Weights of a small GPT-style language model, trained from scratch on English Wikipedia.
Size: 14 layers, width 64, vocabulary 4096.
Architecture: biases on query, key and value, tied embeddings.
Training: 130M tokens, 3968 steps.
Each number is 128 + 32 x the weight over the matrix's rms, rounded and kept within 0 to 255. Layers, rows and columns count from 0. Numbers have three digits each.

# layer 7 MLP down, 64x256, rms 0.173, rows 0-54, columns 0-255
177104148192115119143158103181148131169157155139105107123110088121121147096079063120093110145150143102134117096224114152129178131049067129156132123186153169182130126164083143125077090131123142200084158143172069207124062124082109205158154129118096146163173180156128119123176080114147078170158128141120092108139118108154076185130073216094212111096118101075118065152114115097151136134145086143178096093120067107128132131135070085103127143147109124113156114065095148085164161125137126156116137142123135135139148105163148154149094057117097147094114099189155158076098130129082137140174034180084116146179064130165033069053118133159161151042047154138080179128153167069150147092151127100088081144141107135184123165103146131079244122208128088091088153145122154168167121034070167
170129100163131174131119148103156145140170127148123110101127137109167124077163147130135162094108142156127114093142104141125120125164144131110146075096100130108141142097120090107118144119125131123176126105130102107140082151077132105137160068095103097131095110121135131138090129099186130120107181082170191165143091145144097132138158145126088106160126182188163170121132185151082136089146139214107145128154165123136163131092147089088157085109187122143113147063125126099109101117158187069140181131181125135092105095087130134109157131129122130180076108148145104113100141068077130142101123091056126082149096171105178160160084142113212129120140097181128161128110171119058138074143078138132138086131172139119108153121151137127124156103131121135134121133105128060119095126108161
067148167100104108112086144167194124129116119094081086182123088160057105126117103148139198149091126094116149154138104189096221101092124177150129181151190157128113126171137087170063190187142097169094136120131095133072139150153185146169143136173088179169118118175163153140110126146145083166108187143132157145170109123122094110159143165175101125057180103104149120137069085091118107059195149135122135103144247081153101144156125133134169083126107079118147114040085177106174126119156146156122156130131112156107150120089132212131114159091081113175149153169147138124111167067059163118126126127108146087113172093134152082150144148062141033168161144111127135105215194091056186136095108145143129200130083129157142142169091103111139108071156088083078165122153186118125103127094124
106102084139170106199177158158134144183177121137115152109140162110157088104144165092142170191168145160194198094082145134154127172138147117078122133200128143139145182102149100120108157135141165125151095070139038110125135121120158108109050180088133095114129092190113122131137080141155143149055101087087123208102118136048179084166174129137084118169147117136046139085154142128114116112152132139133144196058163038121103069118163115121108210095155144175156060159175105149128111108148119096113179166113140113165103129105134130097152176196078096137096118094114174110105116123116155162186126128104191101057115093164134177115161076136211089086139057164117100138122068147162130185147163120077160128073113131130077130114174079059107194087188095133192174082145208160117124121142143
121166139157072201090142089165102130198162090170134118160086107135110111125110088133105075120125139084165108071148172096114181143110039130098085091156136175098166168104136177101166137105132169173087069110152144168105071097154172153159207099105052112122134141153112041165133116127116105136141108125144157124123111130174129153136107107128189138173122107201073151108110124093100111175200152142152089134167094183145139133162054148199112129119137123111136087117107131122085180121066106115116092107165162130100096107126109106160167103099154119084120116169110119072121088126175114150133058123082142175201120155115137088123107161143109168171101159125082128126128158092125137106163056110095165105137105129182157108162165083106145084133122176158156140131101132041119131080060133
126130150104109148104117114057145151043099085098197086133190099108096115102116129089076136112119139245063073104143111112095148141067171111131122112092094154105119157119105103179115122147093057102075067126109096028101151088088077115134160100154111109134085157090088149141127092151132096153082142147138056123083134097133080117160145125182100132214133151111122101097082120157105129098131112138169103151142167122113125205154126142168135068113135112089134154205087129139135119101110142085109101183095137156148210137098126128100097131121166082122137163139103131159096125117117099150143178160164115104048247122138188104106112182115080157166134096085145133135100116184124123156123079124132134123156116119103143116139100079143171094107129175105159076167106171094107123200156103
129163155166107115102154132158133131112114113092106114109130083125105118104103109123113125097158139099099137125159184137131131135105128114103123152124169157120141159185147150150126134126117132132130078067130129169096180103083158144156190099175131136103143175125129106102094153121118108104154161133115103120159070100182089081156121079168162164161126092158102182123084153102152216124109151106135124104131208182145100150110142147141130125089127137133145137104140136160127139100065101137135100124161134160144171117129110154128077147137173140095103152115083125122163112140107119157109029124113116156149112128105082104116099145123111164180121162119114169107148121076166114108112137140067160085145136099141135115112132138154134094173152144091106132127146163128128148108119134
160163109130172056164151155120174188119168132111118151166102164126206101083159146127198105149139183212129131110103120094201071188150157091135108163132094123150148133126148090134122100102155124119141135121174109107145149170099131119131143171139156135111143010132155143126146139083091199126182107130087110165068151181155172109107181098115076151117088114190102184170194145134113108076206119083130231158098133081162074148117131133089091109087158165123131083130173083139133109110167126093182126163181165066113127137140094126171162091119152095174136149102095180134124111185171122158120119107159155136113049111134074182150115146163047139158146135187096067144061082121082085096133128101111170065127095167097074098157118100094175175106151132173164152122173138118182098062132123
174135146119151039119146075078155108103097110095044078180162139131147163106107140144163151120111104167182142153126117140171190130044121151127118153098075098138062133153176193123146053181155191107156163113097189135075029143171039158097108211157104116116131149185124174113124099156125140196131105135134135114101152097117131136084169101110255185099127111148098078089096128102111073122143112087120160157083150155124148111143149168125123155119150153108083111140172153093108075107103059166163071137120157166179107129139149112172091157153239120104148165122109198195071140130084135164126099255199074139133193212170163134147111061153080000084157138117146152170127083132124094102144131136105100165192100119196123131172215153131127128141179097122130131112147078145168081120045248
156126119147120163094134102199143110145143133157071147168097071150122120165143144144131086136129141117147087143166149110156129113193060130155114189170134114064119155099128074208123181129115156157094140147108142131084086073131144101143197106135124166120154170127156072135091054037197103241114048153113093151161128095114114140100145163133163092111158093133168155136105160097085103159110131127082124096130154126133065073157113170168120107115117118127181127159104152109163113074047085142106163091119062147140060147175133134163085109148182153108103139210143138151159132145132150178214083174155141133164134177200093122138074123164163141056071116106089132120136110056117162159164117141144069181106108111103109104149122110123179132154070134043136107152126142089114134170096116
112138141137105142099112118133171124136148145117122113170156136112135122119145108115104097147153152065151091134115126133155112107124190109070121151117150140097140130067125154145154082101093111092108109140110150106098141150118143140135137119106134111136119144122142130177122132145093112111086121159136157118097146093165147059104140122177101130124134143125131141120089102197129108113170145168086098160166131169169100162147129200205125116126141094130175129113126138167106185216128139135108227130153149122188158118142124147169089104109142102162110125129113175054084112144155124076131126115061158130122146136120117111130131193095138079180073191108155097107154100125088119096128157190098123121155136169076142133133063136091153110159123096126162129137136095161150108169151130
091125142117140109097131111117100103065137112127034116106125109103098079147138161111104163109104140113194142126108131110113205167118112130101094104037124100102174198127134191130113131111123092162090111155114114119170144122121150094130117147175162123115077128163119083175088166154070100178112102102108136111112137136142115153135118125143133093126070132170031183094089118136144093159142121153069138119191139226131180095134143158183127118112090134157055171132091109075107108118124133122119125156092159177115170097091202163156111158097158123101106127070138202133068120160180154126155138137065170129092160098086102130143163146088147127142149142111101212121173190161171113163128199104122151112118128134114117116046175136133087137162141085062142176085136160185109129143108072
093093147102135146121105096112137153104157138137125069129095136130149147138155179111139151141078080232084142056123115144142117121150106136112113132163096119130105137119124120180144123135141130122143089109119158050121130084133141136146069102143134127110180115124139189114194135133125163140160112129196054098107124128162122108121108122094196162144120174156123109125122106142160120082101131094128136128154109174126108180132116114113148104145154148106135121172098138066181144171119129111131129099130162129107143127102115132131134049061137117153111160107112090113107114125132091167135142189095168120146221181127101118102099063152101038121163161088171198137126134134146118095131158123092126180132113104110160156194114138096105148105108128125111138111099162162132159164113115
079116121127096151125055097116084137078119115112169134150147120149096146141079144138091110099157113255113174109163118136130156149160123087161133173149084159202104111152086123122165082124132117132123111083125105083077126086100150134146099120082147150101129164054106176105131155112128143138080050159117085079091108112136096125193129085087151130126119074124167135131125168138128124086112105134176128090118121114123137074097093079181090081091078112112149144107084093077091149116109143121107139120163075123111181125170108112049085075118092150197134103104088100178152099106124195100118160118111122246183159134139165080107069205152174148117113152098108173169153067211160093106141129116138124134168117096227108110121135169157133114110108144162125084107127156105136172126138161
086121080079142106127110099117106122087150129094207141129134120105120127047125169113136155151146137218106106139126090114130090112048116127098132181040099067090124078119154166147111153134156139162099104081105107163142159169103106109125097148144167116095140110149113222084180092109106147123157126125132081158113135141100149202131147114087058144174080102123124090119161119173113139177118111183159140145132201175105065071121152095168088097115118134129143133116155128164140087149169099118149135132118136096140132125146142111132090136085117145200097119089165157138113128041092119089124159074120152142096119094186127130124142108119139069104161085118128097158117175138171095205136168073113117140097178118139121091146128159237105102168135132133103132166138098167123159146169137
132087179115152084110114111072174139079138098107136110116160150151136120147214110119111154110200165187199108127161177132148129141094140129102145106119068113206075080107110150159140125130115128102125057062126108100099134139099093111139101127136160125125070120126112071049177155037173161097151139124151145131131125154159128043119129065159117132139120140136208133139079114177116187111079132126121111128148114093151054151178171117082160174073151116085135198156085142131150089161102123151107116094130126134126151178126127091101106136173142099165196175130097080179095175145141082137096159100190113104176071097136119088162136210205059192149120113095160112154078132108149112139162142135194084095081126123101097136163070109198101104126180098102054096117134125124100128197146146
083137144120091154142119110143152128143109105145144131113090170101114116166142127112112105100132149177197112124143136154135164106117143075127124181172122093120130090109136185137075109127117133058115125116186117171138087091158012123123150118118153107098136163143121143102154108154135117103071139105090157139119126104112118134133108118116130149174143101151111182116119153129124116166093092051125094121156129087181104168158173095150102118153096154117190146162152108091100095180077092131081214129127108126082120132101130028144127203102143132141128156149108133092159106140153104177114099120100101177199154116132126126061087160151141110100104119147160134163083141156139113158145159123148115124103160124118158129122163159205108132152119163134132141119159090110188164090137178
112088162097144109132124135105130126154111141181121089158132198160165172089127149156159113127136140107154129155087134137134139102116117139126148107096103101127113072119163109132108151140112147145144134121121084089115157157075136083118062126110145109144181094156145102112135134105131115166087141079144063170187147152103133113195134142133085104086161109138146117141133115100096097099086105095083165119150117107151161085163137110148178172161141100114112077143132154197104097173164101130101142108154140107113123128151153099126140152152080107193204074119156132178156142062097106149131082157173068174122201175176159130126133121142178119126137119128069160085171136124094155128118119153132121115111132146157176141085087157104070134111148146158132158156137136126089146046121102
118136112129133144119149157132095061132106140148117104157128122109159146162098156125143133141095081133146103142143136113109167130134076134132157140129127164108137123089142135139139155111121156121112141106150127121069100151111130141062111121179062139163179121142131113143152185122163152184118163084131172119133073154180158096156112160120112174136124100094099124126092123108099144151075130141116095152149090192131073115109176111155161147181099138099116091136139142147152133105127171151149173100102110075115148159120114110173144101092119145113089143094032155115114125137103142160141065076099121145097082114169133104084168079149072087131131136133185138107106067092097118116084136136142147131087092117163135124112169100103066158148091106149135153146114087145136109143175208
093118155182149113097159082081181144104139103172096118095119142086135156174118122112120200170181180132157119125109124107092175148144141094104111158079162175134111147112122099093095080119122155105101144158119150159141125172157065160092141111146092110145094115146130079114103072120144113093184129155088201087095139122092147191127112123093158135165102204150153157145122155121142103163119097106093101128139150094113146133160140131108129180129119101132084128086094124096117127155101133172158131156155111093098121101114108112094111072105158079113079088086115141135139112082163117057115096122185072143098105101125133094151118165141134074116136152129087172107138112187108167149170110086180120143181132120112138146138220153181166094190148115100163150135152173181136159196087108
132096142084106156129150144144074109096167115131149140167084092143147131130099121126123162152131112140171082159098130100117083156085138135155090166120089137160094119136185129128103145150141088121127088173106139152084116100067106068137113152152132110162121138127101185122115071158098104159106149170078119145119147096119171118149140138130076087144113127173086144117118128108166129180152116156144111139109117187118128116166098126105135072136151101140168121157119126188143107126143135073105160126124135085142184162141135142166169119082093123139137080127144170168124111117158136096113209153131105082112112104169136152144126173136077137156178055145140128175146140151122113146118143129153129121101151147154120128153136126105151114099044092113133137143143056102100149138171113
108097153147160133130130146118164097106135149129130083149095127160128104122190171143162087089095124099163078139150132175134180134087137168104129155127178116088142154135139156118140129147181148255141167110165128112113154143133117095148133147118096137143131107159123126141114139123120134117136101123153115119143100127129132097108127141135092156134121100165205180106131143086121116115108100092107173158093134072090154140117111112107114134159129152136081144135161106170108134151133132168153084128135110196143111146126134135134118076133140129103108167128127158123103131068169126140080150151149122154120125118166171135146129146143170111162134170125166142131093140100082141133126160170120164117138137150155143147089084062125073152137108096118123103179174048120130131215151161
144134132078128147131120172143152130160138125153122073137120119134114135148147107160092137136106084055123155145220148157142118128111072129145145125172140195125114125175136133139094109138142153093128078087114101192091112126095081088149157117133098173187204129139141106157141090117149121098156171131111130157124102135156166130086086170112079130097152083077219154119118177074138095108103117142091110110142157132185171086107082100137155125153107094121112074111126175128140178101131079146099145096098111147104080128146110120179116114131132188139114093147156179155083167135125157166096129124143070170080119103163127131123163100154106115108112111164146186121113069073145160129140131100178124133117153165115136141140129115158146161128171159143139139130119111137125071099150135
092114153072161098133148143154066141133104144137144128184117127107132170104133138147148104142139136154080114148100161082160136098097141121143152141124133128054086057159183136136115106085137149159161083146127112150029072150153131148115076131099115131120097064170112173074159091131151122152110147126118094074112136184198147076166124137112229138069125135167149218132149159055084165137124100166083158127160127140128083145238084132114142175117206167063154124118118133113161131127095066106182091070106158115138166142146137154165136119049120184081035125146182158111148129130085123139107096202174130096123171073193152180166081116065182132144139131133078093121172120142139128117114087126112143164179143142178123149170164168124055136118093131117155135150135160151117122062078110
153154127112102162122169085136170106089145108137161090149175099127120121110167132099112120147119128127073107131099093112091125103164180112139096137159112143173175191156105145110154106147100110066121099103089121058066152103119097080149112122130123110117119211110110208166159160109178097148137107172110132124121080078122100086108165124197040093141181128061118140093083136183186108107176135199130098150142192104110157106127194105134131136110115081160137174079124134121160176136087099110091171139089118173150160132079111166092118153140107087125140190137131151151170131170140138084141160132162137124077127154103146093108155133121166115181137154119131163038211114186114143125151122133173130081088105133163195128141148104082026070082126030081096097084134148066165157152151116
136116152148116132162118106076132170098110099147094157164159175142100155133175177129127140103115129125119156176126110136109126179160172102140089149070130063115117130149132103098086097114120115064147156214127159138092108157138071146084179131148195105130126226152129208167119140101049135106128107175115168108134210127165114165096173143173027135113105158115150106085137187068119096146154123096156156171088168088090111109175179144075138062111120121132162128150108099117119099154146173128129102130151147203168167139118103224127116142126180119125098123073104164099123151163204133141097188089134131171068129175095112178108140126101151153142202164092157169122093120176218131109144093101158137082135072148109170106118168124115158088093138098111151101120108094127174130060205103
138124133078138130104108178141151129162127138168153080132107115089111158110119143067109068121110106254172136085050136111136044126176087126097119131180154031057164115213134160107153127199127135082143177101127152188072135096114124164132121083088087118144121149108121114124115084105100103117130095146090130091158177116122117139072109090133170111156115083218078141157100125090193116156185120096185092141154070125115099148108099108112098124195116142145102169112120076161114155091104061091130131164133077103160137127132105131153106141096155168113176167100124106139162098160186101145123091110161120157117124149134050090085098140123201156163068121087128123138147165113120112152143145101145077102136185093196080103135222211139164101138093104101117130104132142141128110129129151
093176066143129090124130153082096148133088092163165124139142096078127067102099174066117097095092147219089089167143144105112087150143176070097081191068085155162140142068143131163179154100089125160113180121173083144114206151151085129091182144161157141062139148118060200139178150145143085116113111102103093139092119096093169113176125117103096144169065110154184090082125107071154125127167100165164121154086124150122115074083059123128083146132145129155137178210136078116130091162183154121151096142100100136122124088129131111088159086129164125163173146120108180183101066148185094114087189111088166162054190118114116132122150144114155089120143065120201085125043148115171076144185062113140154117164059133133149075078112146127150131082084163064134155121078140136116148135200154
099135141061136178117093127113141134081136115140130120100202122103098099109128128161133194170160101149098144119115116119102133154096114140178150133135076194169128108143102119140106141165162140115131128150118123071144163131099111068096097126163166135138079114116105185122158119116168108103127127144127107138122142111096145069138120103193100150085130146084141134090096114239122115177121133190128118135131185084179079150164077096114116132137128129101146105144111114099185078129105113100142133123043167067196142152136143084129126167143076099173095132169138080166134132107087091152179119126105173056100094137126147109133231074089073211106130145119133155101170088140226113137125128168108109104134134155135153154127096128147091115119107052152173153152114126122131067166132156
099114151123124132129154095133119131152119169146074138093136147142164128129125128098113127114085118147104148103192134107137148124137137147123115143073108108126140128087092102079141139156117162123111145135188119112140122133145106136126131124151143117140062102118134140132123147124136106142141177139102148122118131112133138129108136150123063102145104127123142126154100131125146174069136139040139129140083116166123147131135131135120095128114102146106108140039127123125121167103172153129136151132135110134139113108168119150123098124144196116160156133129157109124129153117143137124053105076143148133150092164149197130151147145127215156146174146131064166113104114205134134147131070161060172118159097139095124117145098099134146134133089099177085139142135139152165176083116158
136113123132125132179132140163081166200115129137139132117066128128135121116107112099135126229053112089113143165152141074148078132154074114111119143185129135094134085107130137145141201129126116157140176186077177127138111118137124146114089154145160091120154104162101095107128106161159122111128102103114122140135197153077113120127089164126136131098114093180162112116152117125120158137146130117132140150059105128142124189145074132121107147170156133116090167106114110172125121133185113122142068064121095142111118114158151117148134197116070153153139180082136157167108097160121075151134088114108174180108111187129068128136170128085022090092098125140191075186096191162153117098157173127137100091121154145106114136136144156146117130111128123099126128158114150069146090104120110
063134188120133048154114092101105123157104068122133102110092130100146115098160136106145142112126094210197214119116101079127114148186136080095086153141172110120096112123164147104187123099116120151103141159083152169165091154103096143136054134119140166147122150115128131103105083156109158130120115094081195104108223156196145121139145134091153200143130147193102143123124132041119123122133141116147146159075106143105103147103079065100093097167131112098155133133132097122082163118103138126143115097128142148135101088105062177121136087092128121136161119148165168174117105183110131126085131161166142139156162145145124146119159151102130144121112135117138155173134164143167136070149065148116164100104142131102144116244143150053084144152189121133095132110108056078104125198114156
109116104140137148110134074124072133132130129104188129076122093088094115148074112081128109146119111218083110132123133104104078158124125127104101138134128123074106133153093107102116100158112114104104163106157080197058146158124166127156158138162128075096147031135067093104192122122128116138131148111077197156100089109164106101145102165160099155149102235141107110158106075118062132150134135103126110149075113157130054116123165080102106150119107131120102157117154081111138122103095113095154113172147094163123150150124088139132127135099150132091201145153135089095133109116098094138068166165095129151119129143112140079093102093124124084164199231107142181098138111108107128155120086132153140119074122104162131144127150147171172105093159133095097129157143094143139113134101160
114108151107187145204114140138189199144180157178109168112133167128173129152133190137169105087207162083077162175088133099118101172211142153103123100094119108125135118130127074131146121101157146156124137150136072089060134120100110132134060132140184128136157101115137142146086168128104158111102172154122166158129114134108188093140173114164068181121114088119152158101152121165082141136203109046101151152122113146104092121119112102082135096136185112196184143146149102144127116137136123134158152132106088161082094169112132152123150076192125121150190132137151142143132140181170155087088119113137152146046067109155154162168174131105085080173197113146159154124130171169174154114096088105143145088074167173142099149075132134110184133160104167146149169181139181117123131140084108
178112150204144145129078090119112091099135177115164119135091123113150139119113154119166158119106143104101102164149100165147123073142129166135158141129129094138119130237121103119083127180175124089113108115139110064058153172115081147128144153119116138160129139127143203114151152105126122099139111067113125140123082120106161125098101151125146154115105108121145089150135103136121126142120085085140112132127128170153100143087055090079136085200145099129077077145110144170159080129112117133147143134133117118104096171119101112113159105186043162124120137122163093160076156155096170078081107116157131144146216208149084143142100050121115074141156091117181076117144147124119124121113101145151132138159118084081148121121085126123134139146141112123157129065120125139079188189138143
151151139144120143157137141141067130163139127122124146126125099118130099106117093110121106080187184106121092115153117138121179149091092132132133111163092092109104135091107138121120099145139119151099143158122102083143087119153160110121165095144123117105165119142109120121143089077118095102105118134114145140090155158148116103190137129127149078112148089157220159079125113115088128112168134106115123151115115104166097123153114150140082134071126124117143127171130121122136140130106162141143105133117118086098145129166119111121156151130172130099108139147108137087146126084142153125158143140083153138093140076107134093150068114085221187154156165124112061148183100114121112125147110129130179101076148126124098104179133167109190136157110164070154124152128158155160133097091088
083123168230117138058108151097110109092075159095154105161183123124109123163095162181096201148122067067080099161145091177117096144064165159138168076053156129134151084133155123050107146131137092203125137157119156074140183102119127085157119146176113167163067162126163163125098129168157087063167164159162134130114092076103068181150117160171097075166143107073148116059092125204106103205092175074089101163152166171138075132181231118106205126083094068082082133139088173146193133125108138174098160153076133139072109168142185138132098170136171143155166093142145049180094187052145171129135177086135074101066156137156165106096147127092102156167129111098122101066117182168103155129096094101167148162161114098155149116080113107086129042130126120120143144156125111092101194079204063
122112116094150137141161179127129153160114112097074193123130121103131146130158116144156128074134157166215164123114146108157123116092152137129135148118122135071091126121123135133120170126169165116180150169136099140091124077214191142131143163096127134127150064157135107102095141127110142086105145131161193137128115162138187108109102116118068086090116114135085134162154125133101136151118172191118161188074126097100131111107085162157108133124121138129112089140193132162132110089167075074172136107125135149118120101143121115138159130182158140095125185128128183090153119101109096170126143063096123138144110109156160131137120144134101138111093083176176149161088132083114130157091159133194139154104134110034091156160125061102056132164096115086102167151134143118114096080096091
131156114122164097193097140103129114126148095163133174126175145117157159114123117125160180107113158143066137114180120107080156132074121110146136144098104134192112118118098108136165122129110176188174080095143161113121185153102135103079104151099158107125146136140115160111141117133172148182179170099092117157108120121075135082171121119090128120136129126159147098158169148116084138070126136085092147157173154080113187103130111159147126103128111129108145101173179120153096104112150039099088115135143136094090153137107109140065148140129110101126123132123158119116141127144053136108072109117092164109166108121156159138135146092136081067081096144154105106161129125156162114087155159109129121125165154115217101113204176071196093109101168131059185142120119083064121078119104140
071097158083088133118095176197148124097137141094135136103120114137115148125142174159124124139117112102109161140131112176121147122158093138135170116105124093185126133125182085119101136157171093067168078116119172132104154103174137133122173088139092157146096157148131149096159184141132098073108106122179115143140103107140101172129105189095099135144131143156109180054122153166131141133127140052104107112106143168158132129112096135139127153135122137115108120181136133159151169085086130118129116119134167108153123130147162087088125154156132150103092108112161129179140131162068115149151134110109123102156144172132146163064090135081153163085126133125104128126190115127083156162093167123113102131186116087152163149112138160127041132106180154118117115149125069131132164105155190
105189160127175129171129112110160151136139108124147194125178137112113144187137166138127184169137133167065150170150081140152130147186173119092158163113150124170135136114140077100141134126157150104112176134136099111082166152136087128099043154103151161157086058156115136116216143167105107132175114134136127110104140128079138117096178121148122118156133087153143098123164144151155118134137144135099160158127154140124107115123163113139112134054103153125165039161115129130164122116121127175105155114077121114088147158124157139096156131097128145175107124133159106112139119130084109133132112073085142148068119115117151159122132067109102166149096121169128168103112170153138169114107088113161197143129121126118112140173125120096121126075057179105108118142142154149102111091143119
223100149103108108152102159092184111100077066170135133159109145110119114122135109134148120186105119169155178103056148100089067137126147134108125090079126121155144172139110130176152134083110091117183111113157167165053114116118077102066137115183130029117139184098103119126127198067119142206099134109126113117139104121133148081114143081164102179181085093144141150160104145138142111117163082114099111107154173152106138126129132189152102092139146108128070160133122101140085084108157119105138134128115161101137144105137083084093165138110137090048163076109108160161107108169170148158085150125181075179057144098141158171123111156065114116176187208096158049109124120125069109137129158109082084072146126109163104087085163144141117110120168100094115102109120112145102138073178162
084073138100130162097094085072143130093165130112100081141106125150099152126158120102117137160137107130095128147103167161106079102160122140168135097131144106173128115136095102124102145129106128090075180138069119148040076108124138173124147133157122154153098150095141170133105112123116099163134209162102112094153101154172086163109119132114088133101156139084125071111128133153157085125144168148119105126176096145171152111132086081174150126120081114094134088072087148135144169085092129127135139163083111084105128131135136135150158111106120115101123110183144132099146153119134130132095086164184090121169153220155180073068115130103159185166124081124140103107144110107133120163087113135159122096147064119101166141170115162152093106124138149174146148164131104161104179149122150
225166109077167123149099137110147158137114130139132136109070184114127145142138128103136126102174133119067155178137116110110149163095147063209121171133081177101122164098145138158155162124139144098180143094122131123202102110141161148100153166113143190119094150109094124128152099199098181144129119143111121143090138115122158090189183155105100146096113114161116181113156128112091149137134121134149167151105139119091197080150140164196123158080130156178046108114172096124126128107099140150136099216118141150067114118112130077108162153166090116069153159088121148101169070130165110135114121103122125124190179136149182146130140158072068158136076128182084059160121209121130133127096101119193178155145105162134109096149079170151139170041051183103139150117163156089172126109130113
178162133137092142143114159170129115132116148129141097132103114078109110124117105111107134216157149150086140133147165129100104150141121135118109135169112093162127123144104187109144180152111114115167185139124153149069144189111144120136154163145147128117129214106123194133083114095112100131088127131178102121126135109139087182108146153120089118117142139123113092114101176157145123184142115126158117135083108153079115064120079094095109118161153078099123167132093164104114116142128104117086155130118118116159091100138088135157150120154131158141083200086057123125164139158143157123141161057130147115134095166113132117124115151168107122064144102099122150132113060150134120104146122074158147080163077062135140131106198089128149101136126094135081109146102139096153134111172117
099095109119133159150121171153117152172153109094180064101170174132122131113142157104118159088137134173127100147131100114157155149186098137119130112097127058116117106105095108068123083158120154061159132113125101091112057111132159168123176162121136112105128107160146124103125153130120121065181100100125097174131130182146141147061135124122162130138131084200138100133129098125069152202119095132108144126146158088112167071139133100051125159113142103143140141171146142177146081100128077132099136097058105123162166089091125145113098157118087141173169160103116168238170113128164074107094183126160172133132087144133092110155070118197120096168074195122131113120089092094095122122134246108133106124163134103147111119157120162073146131136152114183095119064132185171143110137124140
149149140095179132129138158101121168113144187117100150148219156164168164189125153110122117138090098142126117162118144142115066124200120135116167122163163095119137093128122160087087126118157130124149112128144087078105124124115097100159105134185103111114163087126124084145147189133169143094105159125114095129119134174141140143139134141102084146097120153115117124153159112146080059132133197114104157096110109118129129151110113118132166121172148089129101157121154141191131134124154119127111140086088174101135136144084160109140100099073152139119162135142142127114161150132123114196107142110072208109119102038109098136144109075122163174137125095151119160148121164152044171156110146171118139112139143090053139157152136069107090168145052155148114164170174155119120124121141113
082142160157155102163156096118083163112158136146096157180112163144189147145146131158193150123169206082122156110110128111163042144063184128136126113110158106188158164132169153083137133136151100132137116144101118113141123074153126065149122214157201135125129078145126142154131080112169162147128111175088063211144093129121158135106168136132086152188114097098062148168152092150135134146123123127079164129119070113186064046126128138180122121067129116136191100172179122128158119123086097151121125162112124157187116140104140148138170154157133084100117136083112137172156146138213140109142122144126143089144115157151151147142114097155153072108140134181173120155103111109135127111124191116149168119135143149148129103026097069118060158136138102137124177133161125097111103161162170
126155106127145121140105101108070161120119134136065141141111108118162112135096125127135086100166158186080093102106121134119169114121096133110111119143098135141158109118082075136109103109177148099127064164146111134138118130139122179102123126154161127115098120097119078151113112147115110087099109097132145149116119141103133144106072115088168172143087161133186173133134140173147141145149138141172151130165088155161186255117125167162098133136138114137135091130161123170148139126118156136148114150134114107119112136192102103141105139099163157080141080092134150097149136118158066084113106098058115116092047102143147107127108207128149152150133073107086115129139154152116099115135118124077137128147173106126089123150098126080183131136164096090124118103133100182133152132096125
107144172141128194146112128111158130177108119144090121067146112128120128110084098122115109111187141101124147168160098135153059141102108114105128151091143071170124160159110171091130114080118187126108166172128191165121085169101146108104196138147101139127113116134144183158126156093061109099139142103083134179106165107157124137088101157157047080164120136124196150111101156110130104179143123129087132180094125214120163129100088171102112122100115096143124145105165132125126166142142107147141119132179104144140202092161136187147116197135104145191095099061126185153125118077150143118085157127088133152112035125127145113110180072139105142156143107124073142152078082124195112119184130133152129104166165110105113131089089165155080082084124111125144142164140084115154071128158167
125107147129109151103096137103098106193130149127132116116104096163119173146093105119110118137105096120100146126126153198149120078114088138118158089188143118086127075150084063132184093136137164102111095093199091199126111169122146182182094146124050180153149158122148097087169093167134134155121106113117128098150122154149138182114106139135220155113132091106112133158129189065092091111099198154061072091119054088105184155161098075091141137175131099076149139108102123131111179104052118139139124092155077139123132149172139129148109105077173190133099134126137131150130132114049179093149089167114106159139121149184100141071108183162133070124156176073132125118188124136142149165088134135166124127102133082146153162143143158161144113166124188141107135126125188176113133117042140
087082114160122127102101095121185135108120093140209122132163143076111087108139129108132206179071105215097164098057130095096115142104115100078082099097087190114133154131123183143139127124096094201074174118084126202134166163209127114138139096133131112132111119119113131106098088101093125115072100136111152141094169120081114083142147076126111141126112089180170153135096171176130171104181099169108109150118152100119147192156159137074125120186165108110126189180090109121178086161040110118072167158058102146124225123153113140118125163125138081155215113133078134161202102045182125100114101135186130087110210181118162104131176150095103136160127153097186137141152160136171135093111052118132139039102090149148148097106172189194143053124159165140109121097164153084171135170148098
149134120152150042138082098116069144112168122111159117127145133134170145117146163143161105143073128072129122111088126130139087104158093161101109081149131082120130111161113103133155121095149160116163142082090116143080095081073203109185121099121140115120142057158100155119134118098114160171131115129137126114141095170162163191115159137126120162126144169105065101172145188132072146105152140125100160128199134208089169131160166105113159202137183154108122117130125091101137140123135141127158097077164171115155127132123156163074190111136150131098159111116099125112146126142117146128088092145113106119169132100172142148133104119153107193095154180148115119151150050130110103141123125142109124182105129157124120146146134127135139143125132098134124166125175059172077114128126106
156096121167101028085066147126166110169063199091159117138167109168133176160094166125115120120130144187195121122140140157159124136125094138137166055140150143135094082125144185086100151172164122129148163088107142138104144118119125096126094116121126135132119203089159142122107045125125119108119128134182097151151112136101109173070112141141118149105130159140166103137118149124171112115087180211127119099119194060083137094163109096080174125066165148094143100193112139168093091115146093116162142076164142119161134157122147085124103074109138131110224120147146126058195136172138132093135188099119082210146100176152182129132078148101104154090109086123066111159158134053123154114134089123140120160125127129166163125124114159059110118144116123075088133127155082118092147099133111
132115134205127116114138148159175109138097056162087138113064077090132121068081104119113065155098095227092089065161180100099141145133107085132124078174146072087134132137080148179128173113107101178127161149036121186117140163102118168095103118053102153124107159061118080142108136122176129050137141096085193079125130178163133134120095100150202144152130124168166128178114147123073169122166101137054146087110119059082164119112077130139083151168113113099082115141165111121098103129156111087166123158116139156109178115124061202120107089099175131115076150170129122087175109181139095134102098135160162141091159151151063094151163142108227098134116126094166116073152122102156086106151201057140114127126202141126083116188108110123129143200122119123157102147082141132135147118068166